From a checkpoint of a small transformer trained on Wikipedia: RMSNorm before each block.
Each number is 500 + 25 x the weight over its row's rms, rounded and kept within 0 to 999. Layers, rows and columns count from 0. Numbers have three digits each. The size before them is the row's rms in percent of the matrix's.

# layer 5 attention value, 512x512, rms 0.108, rows 1-55, columns 128-255
093:486544521508497469464514539488502479494511456533526543490507509509528526543483494561496518496533514505505495474500511498456469519516503480495537528507522515510536478517525449509495495515502524532533512493460462522505495501513514492487457517481482468487515498533493518525487514524577523535470500512493481509509507479513526522482535482520464506455518477504487502501482471505496472501482
091:543521494518482500560544494510474524499501499470521500526493472453503522557512463510549490491517494516521481532524522516520506500452537499481473554510478489508465526478502531515489467535506481505511458457462465483511490493497547500484478516557517500491556496511454487529492502471517514499498500483499467486485522504479460441489474528541506498527467533507511501478528546495483501468526
087:526488540526515490472479509500480471484528481477468459498485493481499508478531519469503472477507493520520553445488529490525493519528508469496490487477511501492562463499487466528525507518520464440483493482467506443471477517548483475507517500544496538516514541502512530505536490531499525521522535512504493508487504471513504460525493503494519512511511497472513467526477466467527508512441
094:511536502541492507482505475520545511565488485491493504496500512497508464509486481485458502490479490472492495477521549483460486434538478515508548506504513507502567506440555537497479511516497506533473545462518495540459517473517492484545481484494504508521489477479511444488512492518526494486509519478478503440519507504485519487493496457458548464503492512488495441479476518534492478476537
091:512574519486478526468456486529494488484491522476508501486526524446477494489492483480488481514500512510529476528484494518472507453491491515492532513465521500528494540488481504521474527471484482442506520498471496483514486493472511540496503523520488459469516486490485507511522452459493504506534520487518551490472529488486500466476510483515485469474478479507528511497513531500442512492496
088:507480474487512515509467491494530506520499570496524478457493532540451476530497495493514533538434484482450498473484480473492538521487520500478469491501482456523544512527493465498499534473466503533521488513485552501481537537500493454486490503500481498531491479530515494498519453511521463468464529516495544494523430506498519467545480536498538451472510426497452511525494480521507478451535
087:472489527540511507508522477507477454491447569519534482473500532500483508503529478485473491457517517463460494478461517477496517473534512547469476494550509450489513486478557489502494486532520515475448482523541483532477490472519463542523512527521513552519430495503493503509524534489533512463467558488560517507523452498491502501524507524540500506521529513524501494498484492531465545534492
093:495527531447488521483522469481488489471499482455488465519541513514479543488521453498529513447457486517479483500483478504530497502478480511502527468542446488481477502478511484518521514479491482516535524559498520521503496508537501532489545474459473484500505481470473486531526474487510499494514522492470498479494473486502497525535501527508495510482536536494492486485482513490495478491468
083:460456473523508485461458484488498521506520524521531488481459510508478504526520481497535484500490458510544513540484480497493476511486483482492509501521506518476415476569466461491464468501453497504493496437485472496524494495475504504521486503495496474496522487537513518494471523525507473490476512489514498494467454485478504531506507508485504525471529490455515487530519557475493503507488
093:455518509496507534523499508500479520482474493474511509474531507502548459567484529486502475459538446518501494426494443458485501552512533494516498502514507482487498507480527457502479499535507515526472520440473531427548528537505509495473511542483508551522533507477497484493466498513485483493486509493542473483477489503509515516520489543480480464491529499474510510522450433486503465483545
092:474492521507520527559533475519471453513531564511529501509530508506476519524501489499529447475530475476491530494480500480538502498545523490469481466438475479526464494498563484502501546514504513534480528454516527499498502471456490524488473473463482516498498463474520488555477495508476465503500469523486504490498540451494496474535483533470454484500546483508456533497468482472519499478529
090:452501459517493509517496523543463491454481544504478483511482510468494507455457468524481514488513484504524471482488511521515529535522507489510466534495501505482490489489519485516489497501572467479522472513522519507535466485506495526517510470552525492465511543467527514521527518509488491543490502477505526529515473512503503528471503500504500550491481470446491480464436517485455475482514
082:473488538506539496507530464467480512495493487478485473520462503511468467477480513512503491549494550478568489479528452470506508498479481482494483508504474522523537477517549536518477513505521532474484495533533485498499515531488466498499535508446510485471506485532479489515498476474536484502520462503480502496512510537507500494485480529497483530496506513484534494491518486487489489492482
090:487470477521502489485449487498500477537518471490506456482499498524504515508524503450484470514496498491529507523561514464522473495506521543515495519497500527526558524524489461491561520500471496530538505483487540468531515496490533516506508460489520487521511468520508486514466518500481477466470517491502511460491513513456511458480462511487470448505503502543538510523488537526536532522553
089:536479486473519508527466484503509520500510486510499511503495505491488457496507491483489475543490545491510519531492489493505488494519503485496501505523508508482502456471510487516526529505496465541527455519481507496524507517495504497567497467486468540537533492451489548487499539476501490457450509434494469479534506495492496456512485475480444524526536508483521486501503478538501534489551
092:475491514529492527527482484464478471533539525510550476465488514509464448525511418503526518448503503487491527520492462465476471492516494476518525484500490441512517526521560513472489519525521490508492508502508539515498523501494486515547538548446465530500511450465533472506487488537517489523479553538452460513527508523512552469491481545489475522519518460516497525501493540501458468464521
086:529491494491524504441519534525430463537538516514477498498538512490551536455517480510469465488511537484511477465536555494508451485491477520509494529545492481498520477449509498531502524471497451513522514519506496524496481455501460518511493464514536477470484519525527512527539476508532502507465522522459529480495506478508472495524529481523523509476506499515510481489514445518477482475499
090:492565506523502538491515474521523500545489481480507518489469493487464518543520483496501503466486494516495508539511532501475493491490555459492548511509531524519519525530502481529464514470513511519485422506541487468536514478517525491517555485527484480500490501504528505478517481493477510506462467513516512506493523470542466477502484547498541528543498486476523509509519518538488510552538
090:515499523505474509516510526481509475462538546477473563515521486478462490493493506528476483497504485500487524465501477526495496501504505523522502531528473485515478488494504534504476483483483494489455410462505489506455460497496475492514502517495477493526492500523471522542513522524490505502481527501497492472488505516513504452483480528493525492464526501524460521529523525529479539515537
086:535510467536521465510502472474515525542513531469460482533500495445545457542496482496484466479455499510499488506519539554475500499508470507490472545501517453474473499507491488499479519469515517488492481566524511526493477493539476521530507495530507495494500495530522469522546486495513554454531514519522467460506497522515518513478528495510501486492501487480482518480546483520492506478501
088:494481516491478487474509458451483484503460496527501515490469514476541515533487531494522454534527523533532487501506542492550509519493519511500497568495448521472528480509515523561517526481502518504517494491506506502524516510530496555453500499489520554437529462494455496536543545498499501495513481480513513527515459492500477532552494485553502540530482551498481543504503496533535493477493
088:511493470466447517485541503494509482517504502498456505541519480531492494487476507515488541539520484468547498495534465465499518495496523479510574500534514479477481496536503535493534491512479556494496499463484474468508498512465499497538473532493502514498491509464495481491480482485498488516473463491483504495519519495455486525474481521526485538448512492552465513457504581483507535494519
092:540497500482495480506451483476484497504508494465496479498520494527471534479504476510512506482487493518486478500542486483487548505497455526484516534510507484488516497517480489509506504482507514472451510471540551477472493490449460487468514494491480443504486473522471544528492541477479483499465532526522471504545469505495477487523438533482481478512490455510523470535451488539506475444557
091:496487452470524481536499489550507513520536541522489496483477493466533505505488526491473483484555493518529550492534554509513506535500473509501495487521519549531525502521503518449538508504460500513505464480509462497510473497487476488518480514496467514508503500513461542528459550462527440519494486465524498504511492542511484489507518532483509495528466506477472529511509541493505506516464
085:492501503489552494528501495491487506498490479530510500483527538495530502478499500519451489526486482522466525506465476500492468504548487500524495520444462538477496498495511500509501492482526465518516520490488559462513523508501479542490475507454498524471517481453516443527455492455484522553465460509558501495475457503510495515557488507491523454516493526485483497498491489510496550487512
090:472510513496491484512492497494458487504460493483522480525481513455474527521518476494492478547514510542534534476481483484521463494497493433528487476528499495482531481499510513499483468507484508485503517478490516529478507516510492481518510510509496493479535506488515533525522549464547494518492507499488518510503526499500506487488491525501530525506458485508522522445455534479479512500474
090:459495493489491531542551495491510531513537467555460457485502492518479441516528507523508506508456517500477491492454544526478452483507495501456452498472488479533497500474494479500525486454517485487502469494533453519543482511479497484533505478457477495488491546511539489457520512472500454516490459492502519472473484541459508488495490503520485511546470500529559502485531496500566531498458
090:504487531498516484503542487534527504531522489507496512526503530485440539490543531500496493499452535486526474474483484473489486527505431455500476523503466458510559509489534493502514547520495509515511518508463450514463512555484485521496498507474512480505484460507506490517541493467495476511495474512502516515457509475516514505522516448477496458484493484479518487508484525467479526515499
093:514542505517525521502501504514525477542496492504489490492512503483500460549560545529504489484518461539539539474564536499467488520499474525523531536467502511500532440490491498503470507490529486501546506478496510469480540432513523500498507486492481514494477512475523491504500500504529531512481533549486507513485508484495505492549505490519494533520503518456480484496498469509513522478548
090:518496487485541504486517477498487459503462532513520512494488477499523482502486502492498520507518474492494549541529502469478472478468519473430473519480502500488487488514506481506506489510474498510483531511518512530509483511510447450501476484489531479536520517528505535534482518467514463468500482516500522444522482541487527534468515516507500516503493498498500529533529497465529505505462
085:507497508507489521543502548523549495527517514487492512559506546522535471489500516504497492489520499447498496508523528494511526501515501487502514500482483517534487509511466510519497476528513472470492524475509550470515467504527526517533534548469464453524494507506526466484536468522551492512490505521522547566523536451518484495514480490495491502514497474570500523513523555513525517497576
096:520511510517518488498515515459533499494469503467517476514505461555476516488546529482483503488494536493476527525479480460507516476527549478510534504481501464512438494491459484571544508511541515500512480515497474482468535493506520488514487526515528519479529484505515485476523518527499506515505498523514531489470504508510474446472484448511511459532544481498470480506509441487476498512484
088:486532462473495454528499504468527499489518495504498569556494497509505497491496462478495533483506513482513522488509489483488503524492525437567503501526497486507485534538513486508485494505534514510528469446513491486514508515485470494511479506475499504536475525540480521483521476551537534464554473516484498495481455501517471540489546515474486520486486436510463499447481509482504475483535
087:482475531545499517462484506471474530478478521499474474506507463513476534441506477513543465530503472498538494516512470534484505515462472499495502511530550483530511524496480516538519505507451455534493454489493510493451512474511467487448493512442515503486503555495500466453484474504482524522514520515498511536497489454519472517489503499462515523460486520482536521478529484502480518533486
090:460491494494535503523487524490482469504508521505507467490490535509495469506568476476520505490479505477491534489469515501554445523505550490510499511550471474542478498502575499505497520523522525521502510517455530467530545469510496529471534523493537540503484492529485516505485503542535460487477498506532510476551530493519467463509482508498530482487485512460524528545504489488508513507506
092:486509507512512491520508488499531495506497467485555482465527499509501546524533492473505507480477487468477459510523524488462523513456463486500482551514505475468483536508485500511494516510480529527553456508501477493483475461508482537501467515492529493504474493488470497511547483546447476521512506456505518521463522475503531504467522485570504462506464497471500483518533482517562459533478
090:488499491466504535483494503516451520509490538508506523509498509495511492495492469516505471488449481511481478484503497458493525527504443461502505507474474480495482453465498518474501494511521521484489465473479489517492485470506478499480540528533490475535510503499477490566432533480510498545501493516476496464550495464480505495505482519552535470505495488465475492494490535495511504504495
091:478523509495468526502471469471474513505502528480515514518512495506486466481475491518464508501491502515476510474482476501470479494497526433500527469507510444454470496502505545502531514448484502503516547540490441521507494496557489503521502526455488477474455480489491487514500522496485467509506546460508530484511500514489520497476489507478492544483552494519498533516489529506474520494468
092:524449437488521514472479495499501541512530516471467511472480539487474484505497464476485503553460502469459470489483459437539507463509452485495478497509484500489521475495546588514506511498479487513543515508505527511484507452526496470506484522483527474476497458527512475497478472492501495492510505471469515496496501476467524478531477501477491495500461500481490462504475500477529500484493
090:522500477482492479489471515531534525462502495513483471513497506490494503477513478485483488526529517516518507519517514491492469469465517547528514500529495483522528505462479472499508525483475528484492551493500531509490510481510475525495447488516499530518493513541427520562529514507422545528540500507528456498524500502487526554491508502517518510543499506541506508534507480485489494480485
096:503532522511478509514518482455488522546491502511510509511493495479503493521510506489511488461511509559507494475481492539476527512515502522494443507494512519488479517485524502499532474517502484480483529492511549492498511507474526476519444484496535474494510517495508508459533499480474467561493429505582518443504466511512474498501519474497477470522499480506549522479491519523477497473512
090:530514508482485547486469455462481516442500492510499534476490502500544467511524500513491514528539493499494499502541513501470513521512450522526473482501491531500513518496454479491461501513481471535512495544543524487502548488462494533495469494515546493508503515488481527536482485477481491494520492496496553517483480530532557504495487492505475484532448509457472502524481478484477510548518
094:491470502556488441478505493488480502486483479479473495501507483474539536498497471510462489467524527493519509470509495510508518512503521530483504530514494458472553531500498487467491490514483518540501534530488480507512516469543526487465513526494500481503514489516512487491499510480522503451526508492527481506544488470451468484518515534501483489478464484472524533516525526514469490507491
085:516561492455512490526499450541513484522470490515463505463498478500496502536456515470492497493483471497494511528513523497507469464498533443486503493507504495478470460510494497511474516537495521540514525516498507466511510483476530471524488501518511488522523516477545469515490510449486512491469455562547511510509509520506496514500471495499535531493473495507479517496486514478531491538495
090:494443495516534470515488493501540525468448482530522511524518480459511490445492548510475542512499530491500463486486509504475481518539483461483487466498537487525505511543508461507493486525508487471491527491466505521496485453465498488447489532497466508495513446504553471515504548475471527504442462463513515479501515487520507445517518502483558448507486493495515509504536525466428519531534
089:470501493473524461505535553444475496503509496484479497502514498494495536492493498483484529513491502470502484485459471441489479510469518494517524487548510511497502514520486497499500503507516494536535540526462498524549533484500464480483517463487518468511492521496499531507490515491526491515491464489513465497467487511563481494489534491448491501543470464489509467517487473469502467495484
092:510498479543526530468558508481509507501479499525539531538505513532515490472535519491487482491439517491508512486430514502507464504530463467476543469567507475508483476515497513471511527508505448478468527516468571469498519535507469522509497512493493458526444490494468503484498472498462480471508514519486489509483495531549522537445504534474472520496498475499495493508555529466540490545504
095:540470533476505505496523533469478483507503509508458518503522481476542498435478534478523551480493493529500484511524488508492509492512476507507508474515504540477505507519486483468464474474497513487506495506504503508525548526501499514515497511493508465515496470473493485517463511493454514530458492477534516468516528480529480495512459493503507530478512476476513519473488499541495546536497
088:510486508462514566500492481475492507506519487518456508508493545497476509489520492455497490482500500522509524461496553484481470494526508494506433488504525513525517446476531478545520485519523478516483504470541535519502503518501564494515499469508489502485493531510488469500484466494518534490496500508506528496480497524532476494477485473462486496488501480538514522526514508469487533508520
086:527532470535491484474492482513469484547508476513460517559492477544508460491493518496501491502499461545499497458492492461489428508515495467494507478514495484522512504518522513496491536494509466499452510455477482501489513473486503517542445525544494477520495502487514532466499506478474558497527507582494481566501503504513505499531491477490514486482500532497453477529489461544474515492518
094:469519507509528505513505466496492510507491477550531491521521494480518487476494553538439486544534502493515493495573543504530513504463521548507501467480490495482490496522508504467507473541526504490501478523505507482496506487531490512454492483534547517513505496502534517472505486474505486494546513502483499531491517512505461512478526494534510536515490491484526520481487468513512506538500
093:499471508520495526505508474513455556531480508485475484489472486502533535533459492503473494511476505474498521491518522496480510479494529535500511548472513523509474468532489500498516496485494518501504504501500477479545486527518505497493513474480481541491545505494502462530490562517500505505471459499491518481503508523462534509506501515486484540507501527478468485521469504493515476521498
090:536479557540470508468516503558490469495524476474549511482506515455483499524445477557446470492514501506498499462517505487506514508518450483485501498502560474550503516500476458510511540471485507525485505517479512511504533455481550537492499519494569503521493526511495476522495487517511490524538494514470482494526485495514506513450501500480521522544492561487505543463478484483478507489485
092:493474529530497529481494489522486502477523532476465530457481536441491466490525526504503509493442481525484468471508479479489533518488575479516517481523461493478542502482497476506508525519499517491504491488497546486500508495480480509554500484530477472461536483514478494473513496475510544473478497488474483463490528518504498503494493495506494536477474507479519498481487489482536477501468
097:524460506499495502511537498502517505503494505561510518512511509491483495503531521483512521467519494535460508526558516488532510545497477498493550529502485538509528539491487473494502518502529497499465520474505491507509506501467493497503473524534448501465533507490471512495490523474532500548499540486468501506504456472524452511515509545522429522514521499527490494448498464463446492518472
# layer 5 attention output (transposed), 512x512, rms 0.385, rows 1-54, columns 128-255
084:503494524519487509478534515495467504485529494464527485537497542501515549515507499501483497500472480482481508521543536532471495507485570519539553508510553499493485475497502526504456500506539535442499507499511491496489516486518489485482513490518502535492483485509510529515497510500463485493516504507508490485513524503496527445499495462503501529545505497497525498479506480474479509481524
088:454507511474487515517466497478437475486531506481459492486489465496457484499501493503453500489506551515516528510472469476537470488513524503473515461480487514496474578489492461503498494504501531540539472515473496487521472445523488521472569533439475490502508496531494453499467513530478526468499493505465477483484477492530432513501555425479515504483561487497503488505507526435487522498516
085:503513481502497534430510519496507486533506521498475514549495483501468529462489455505508509521512500495502482540529477527503478505482472499483428503513502527480493475514481468471509482488548570549502486529487499523483488539537442492470478476509454480542502465459491537443512513496482465491503461521554537511454532432541492522464550504500549505528549517509518565491499512506527483491482
091:519450481492513517530457529440463452525454480524454519515473509490482517487485481493460465488544504494514535503478506546512517519505475484535522485456499477548541497538512517471490496509514489520473460498460453474556499488494507476505491495498537469474529535545494510528492516508490525495477507539509475487486515490479483463505478528539527529496504488554521448520546496494476501539464
089:523487484506494497492535501480493555492502502472484502507500526486497530516479536537503494497499493458452506531479510485540506488560528489505507529502482461525516495516467468528495467486552529517462506563497483494507468465493490500501441466518507502492492524499508501484495524475539500482486476507485516520490491502459520504491506505447523494447496468526487498517454515488537480490515
086:456508459519464504481528541518475528528484451527514480493508496487477534547490468483479533484489522537548525476500531480461474492496438458502533531532527550486496538537501506505533518491484494514498526511510519451531486460465508533490464493510511506476466492486501509530502484526515524522509508485520487528483522479547496530472480500520493461514510509511472509511473498514490546489516
084:576486454470543538516448516466526507512516477492483518526496497533515449522492502497506488461500478499542502502489479516552502507471502507493482479517506498505489478515520480545496507514509515495553528511480483477483525497464465476506512506524523513491485512482505524519498541477492485490493426499465503512462513471495472518465523546489471485468458451492506459495510511475508503509520
089:507476480533511469513516523482524506461466511499497519544511483484549493529493483513502523497508535469495498521494490489487486491546473491520496530450498477484491518531507517458520498459497435498478453528486507526538484510507467484479422535458497471487532508504492493514508463492539505495473549480489507496541541553488499512508486490492492492487550487470523547533516513494511558499456
082:549486524499502489452509497500497501483499507517491516510517519496498522497494504482517512490535519482518516482518524484485494466486484488481511477458518510511528526505562514513517507507506494470474502502546547519487478494504550527479505518522490497518539482485532502510489457495489499527503478505490500473536451498485543508503504511477525496517498525491514561442523491505512469508490
086:497485468489518487480479483512477475489542507514522514495523486537502506489542455472493526480438522526531495512505513527545500467443525468537539484486499536494510493508525531494499532472451487499485473476533504489524468518476473562510524495484515505437511482505429506514520507515470495505526503509491501496538513470496479501467502513506538477492493517519491500490485527531481493520519
091:455500495491477507462520475492478527502503455572488533448453450524536505513493524473484529506508497533516484524490537498490484491493471513471510499514495507507528510542480526495517499455508507529539490537485511519505507515477499511534520504497522485470519462478490478504478520483510460508500482520566490498527494512463524493543480537509512461472444450516494485524480498511527513513526
087:502502495479487509458542516493524529487495498481506463465505527504493488507514456468516435467476509507530517484504511480521490503486503495537541463489482489493499506530512503520510519522517496497478549514482527542498498514518494488474506510497472503501502507502480520477533530508496562470498482517503518523438491514470490495465551571458523514510505505537445523494504485521498507555445
082:474528524507488459530492470465557412525514483475527532488566480541545541515512501500425511511454524497475519503499492529529509470489491476507559484517445475510508496459520502473499508483522477494536533485521513528506520497512497504505462528512466484508521523474521505497498502482508503499488516506510459504489506531521516515499522535476539477549459541487484486489510499542504529519461
087:543550449496488519513510510521476528518475485527465530514487500489510504511487518510485496479488500467516489496489522503489515445476456507510540544524499561471518468472488496481532476473534465529470512548499485537498554497487485523476536492504523477474532501464528500530488474514519512493508496489536508486493509470494538485498496502530503498477503488564478508457517512497500503510460
089:496528499487496536508529491515490548525543525455493483481532498508489490492485490487456521490522492501525506482516476497471496496520496474485502501470503527505492501558526512486548509476529442489518521455531491496473535501495558528487540540494560487491503488520508510507478476512469476522529510532448470525469511476522512559504493517503535501475483462509497473515470488498514504515487
088:554457495505463485509441536492485560499504456515500524519476527501513464481427463449470498517465547509468546488522517491485537549529520477511549534526494479512493479506513504461492491499492461503476511455477514473487486471481477491489446541451510500511514527519533526521487454535490512509457486482503513525516516480488456508499533511491503506451470480489502456538479451455491495508444
083:509527496489497519505533553498542481474484509514530505501485483494451447512508519493457507493521468521528497487516488509497502541434462482521490533476504509466473452475515494486477519512488516499458497501498486517526505504486482490507506524482507522490513461470424503500480525493525470535506521485516502494540471564504523564500506485522509503523500520547468527518474457510485496511548
090:503467500446507449541502455526484509504502469466491497508500496541488480467475526488529465501500559554432510488499504481564523512504476505468563491488478491472488435497457481521481486509503499491468488480452487458524602497504490473479535522503493477474499490502468504504484495515486495493496508472501516507499510468453535516491506496465512519515478489497527487475504455479494496476493
088:471515499529484511500485503537520508467506476514491476446492462553513511510479501443507516482468506472508474484499476495496551497492502495473522431507511527522499522503521518484470466519489472509513518542474447509516468534489528484509491478544538509503539470463481500468496528524548459483530431492523514491470517502512473507515501469515520497529511460515499502524507537491518501495537
085:459487493491487510519481457481510510505492493532480522494497500440502554495526496494573502514449478472509536526489447486479494511551447530492542524493484488498541541483518520520494520475502478483533477504498469462486507486512508515490500532506524515540483497494520494511471498544462513528475475532484544467498479522510538501507498485510469491526504467521488523495511522528477492515493
087:477467456521480490525503450493501491486510524491502508505501481472486486545513485453500492484478513476516513481523515503452502461526480528508511532490539481558519488505475469474481477489462470515514457518510502487513504506475471533511540490460513491476492509513511490513504509469523473492485485491544465501484518498531508539501540515516445455493543491515504477481521498480546492491470
088:509484544497486509553502473483516505475499514499479501472517503502473518515504453486505524468499483515466490535475501541444525520468526527540478504535481513459492522529512499481483500508498489484433499480510514555511474466493521520514487461491483527476521517492518488496496491480464490469514491469468520518461511458473485486490536516515481465498474480494563477531507480470501501522458
090:522510502492529498452481448517475469494529512500488530494537516491493517523494498492490551491486510508493543484489529463511491511506490474494474488495476511483478523536453536469511531500542493459587478569540480496491523483548507478529454529448527516499493528509496512538483499502485491506528491515515503478487462474503525450537556477519544532492505472500511496472491510505512538519477
088:530506567502471508469516504528481451510510495522468504481486494532449499484488536518499472477475480509526467486527526478509476521484495504510533485513508514480452522486496477510488487456513514447496509504498467501530466487506505503517489481493486513478564511488496434488495480518489495461515509517524489500537506458507496555513490444480502495507500499480501511552502519537463528476495
082:499490465499509510504523499515531472488539477567524508500497494500447541530518458479515550497487508520525470494498557534482520466491533509453520543504499520474484525478498494484521489452482438506480503489489473507519489503518508488504520481493509472473471492514489522528458485522491473504531526482502515493497541448478535488524469472498495505484525496509534528494502480473469480518484
089:527501489508478509539451551439501498484500485491494472458550486504462449520454500500507459480533461504490544500507509556516477520470475533486460502516492504529516512516416485503484512517489518490515523447521520544514502512496492460486459513473468461458517461487507545500512469511531502485486479497531521505513493521535474509469523474485482523501514553499522476495502516485515475498497
086:546489544487547470473477512518496484510496492539534493437502526484516524497497489500482471560498487533544490491449494472514456503439525549528496519498498500512516493485490573482466519521484491535485526465508529495496523485494489508501505486513537523467576458496529488524505518520494510490499522505480502527480491468513518505490499508518510494481451461479512507473500483494457531502557
086:514484522532487482472455506464527465530494522469503539499526490514511500505479512489462467499539467491519468452507515508481506519556480505479435486455489513473466487512490512510494503446508462531523493524494507507541466537463495492488490547512502496518456496482525517495470496519558489503523540504478510511525500529511505518524501535495514524508486503550509522508500523507530518510503
092:480507447486486501525482474459511546518517473497493560540494488473493484503492542490462511507491464500480500484521500525524480515510553520518498518470480466539514530514513499515513511447495497481469514575510519555525529501534447460501473512485518457502545513542519509493535494538473478496493463489516470477505532464494495491460480486508481538504504493530487491498488518505533511539481
089:489525511508513528505545498497498507517513513479456508472501498469536487510460516505500537484486512520462500499465452494488470517531464474499511479548449506511512499467494463507522506514495505446488545518484424462473500489496509510497457525522482504439527510495492541483474527464507493503496495505525487546497472487494523490519542503505445427494500491488484530447465506489482472487469
085:497512488458444490530487514522475486482504499465525525467529483466497507489501549467455480529540553462515529501503517468495527477485486511521438492486511473463455484513486521480481461496493498497465482534527473530529518487526494490510499481509492475492518455473497475513498513478481490494507476486486486506535484486465526472514523511525537521538479487487478485487531489491480477499502
091:491501531480479531503462498554487541478523521526490532514529495495501497494467515521495567520460515517493535479535526521508477496537491534486526490481540471472510458508490484476491475558493501506474485472480521466534507495485536541507525482463519509471476520462503506519524543548487550481537494534504489492519528518469481503457521516469467483536479503511475473464515489489478485485456
084:478491500527527496488469518460477505507521497495520522511551465427533490503479511523527497524484437488525526488490521514501538522497493541470500495510508524548475441542500513542503505531450492511469522465473501476500507489493494487500491490531521535475449546472505491509541536519477504528478488497463494490501507538535443487512457565515518474530471538507472515460495529479438480529479
083:496499530518471513501524510497537504486537517489532529532503495483531493551504503523484510527528486526467487508486499436483540534496505517500482563478480539464481521470517499537500488479532473480529479513523512554483491521499527498507529495491510476484502530511518554542516508497518476523484529484567516485479475503439488466530501491449502485539515497547522452541456473480507476512521
085:477496491489474479494450466495522522515459547550479553480512494477491525496482520493549491454495480521493531486531476521502500525487498486483487512491516520456468498493488478546517471502468469517489527456461503525494508501497502511486509498518483495430473496472523472534480515497467492509516534501501553500494507493493501538503468486491498457517503483486477467464464541479530474479477
086:513472504499531490488506494564493502555471507498484492522468523472493505503482503528521530519504508504474495507565503483477495503493494499472474496515495500543531474502545526507525510482543466441457487512493498514515505493515525513536528512535504463543487533521529503503462506531504539485469510522498494503508529485478484477512490478521440544455502480456545521498504492488493515496541
087:477531490497494493497487503506536483490505537501520498501523513495462509543539498523487468443515490486556498473511527500465478501494485512485530504492479513479507503538493495513459541549471451459475518500558475526464479521485516500503509471504519513527513533511488496499498500512509521494518450508489499546453527546522517525540497478468494473490497517479489488488519477452515462527523
085:495541471494510542553523522528493498505512478474490478525487486491499489503519535506516494483511464483505492519508516491475467503482463541469525504516500503527530506470531511529523501543474482506489533492501535497446458516531501486483472509484514517506493468538507549493530499521438470514525481486497483497490529507516506496505419492530454466477503496512533483503496491506491517475473
087:536499516501516493476519504513497500488510524514507517486522486497521514519542525438465506536556498455568502471524499499474525515481484465558497526520498543502501474503477497466483500490493531468528491506518555521485520499525491494476531514494514475515524495492542504505519480527519501498527460508525473493518501554507486497466504525534491532517501516493511469506524500517495491497526
090:527545488487516504473541490546528476504494542476491489541542508499516524514468501533489518464482477483494483545500489585461475466529470486492452544515494478473476520453474515463514458529561482502550490456489522495485484509493511496525525463536509484529486425526537540484519489467484538473474491515437497505456430531541443465484498510551516490498457529499516528460524514492518500517513
092:538466479507525451515537497580522512498518469523492463467522502495509506496496499472534505545496490520490454486504516477530480487484507518487473491522501523535530538494491503512490475495500536489517490489518495440493464510500475517509515479523463534537483492504472482492499486479527519476458539518524492484473525520516496475500495521476482502517448469518481494510466460457511516524541
089:470513491533496461502512544491499542549527474466506508528508519507498467547479487496531474470483522486491539452468467510485522468490520482505520451541471488477453518464508481492538450531515493469487499498474497497531512538502512481525478502491475478482487472497517482462492535479532518479472594509522517493505444484471505514488514543496526481498541498509494534495503514530511511509500
089:522473524506456480494535524502514490494535495498544476465504532483478495525538531463485491488491531447500516489480496554469479533506495550518495516473518512485501486495507511515507496487486499508509532526475471525473509513486424503467464435489545471503512470483513521525488474528490456477488495500504513496452573473504521475505483468500538505554472495533509484486493486484493481521494
087:475533484528502522484465538517472528461483498511521496534507492526503484494538478483511560509479508482479528520485505507498495535525492481490480550489507492491496499522475515475526469513487494515495487452459500458498489507508513525488485461508482471494489532522460514519500501527528514502480553508523500530510479528457492530506543475486447527513467502521524521500485540499486489468478
085:509559564466505530499498530501539499497484510484492499458479481494491464506505495503485477503541533514482526496497484504461539443494484543460501502489509516517507519487508504482493506483516532510471507507543497506484503507437557448508477484529507477500456498516522492508461457488498491518547498480479559475513500507509490509516518479496464493530486524464472508503492503481489462470483
085:513532504488467463523476503484503477480493439471517469525483495498549488534484487533458442479518492492558498528503506564495503487502500506517468529460517493480564483519524481509514508501481479491508512442501488510523498508469512511533489506444489494509507529493487459485514477510501544454559532530475534440532498523491522494480433477496526530500504525492466522465458489507489487551514
089:473495483467540462532484507519547494445480527494471437497512506478496523488483522493472501513523488495514466499534505470527502490522486494523508513499464476494489511510504484481507506508479532510510529473473501483448489528496481516527495493489515515534532514525493539485495489465515523505533455510493507505537502515470499453515494467461481468526484495484500528473461537523503454475542
090:508497455482471468500424453519535457501504495500496487548484499529452499520535484474461486500464455475462523510433485501449506491461489507477469488482470488487538486515505519501512523499505530487540511494487465512516429509501468485498530509521475512475472500503460486521501476448503495486545491502505455506529458454466506485496459483477516533548512489514504504551492489497487507509496
084:512511525545483522495495500517515487464480500523539467470473475491512517541474486488468532501502428488503437507507499551539508504490485509512502511527529518421496514529514486498501501489511449520524500509460478524473469543514519526477528484522510516522501534478439527507469497490521538518483491513495483511505501478512480540494502494493519553511499515539463505475502537506534548539524
083:514518503488494489528483459558523519461489468518530499484562517525500544468507499462512494496490484514467474523500507536454489478485472495477486539514532491453479523470477503450473513527464511515532544523459469491511521528455540495523485502500521517500494544525502458491475514494487455471516520491514497479491546544494525500545512530514528497480466507552499503454477549496543473545524
091:422480533493471484510506547497501506503493472480489476483510501457460519510482502505474454492498510467476501512531512490479482484504530519505484455467470461489492462492496455525510529492469536499507510550508535513527482518510527489483532506518473430512478509457511521463482486520508531542495575498493494515491502482479558500481515509474455523450479538485499491524505517494510508494517
087:486478500463507478482519519560490475480579472473529525505544488499503504521495451510487486506483477521483535521481482513512523522475499521521503478454478514547484512533543474481505492524461482553487503491504495490502497482506483497464491472535527494478516446526497513481483470491499457516556505493512502469513500478539501510506509459526504443470531532516490528457513475500513521490464
089:505513468478468500498524533456512507494500478520461498496468488475518499487505483480451493499516536461486532475499481484523509455518544460499528504466473467528531490458520548476506519494486529519494451465461491485504544482490493523499454495491494476518466515532513505478521486477484505514444504484457520535505512525486505505514485534527463492484543525530523472481536500452469494520487
090:492522469515490481532507486463517514499493453462500462527485492486506517543520463494498465501520489491524542521519487534506502487489492461492468513497463523508490494500511498477493486513467510495458576473514483463507514514542521463523479517463500532540524530494506484501488484503513488497456489491518487533525500453497508519548492508512491496504514471471452473523500566534482500519532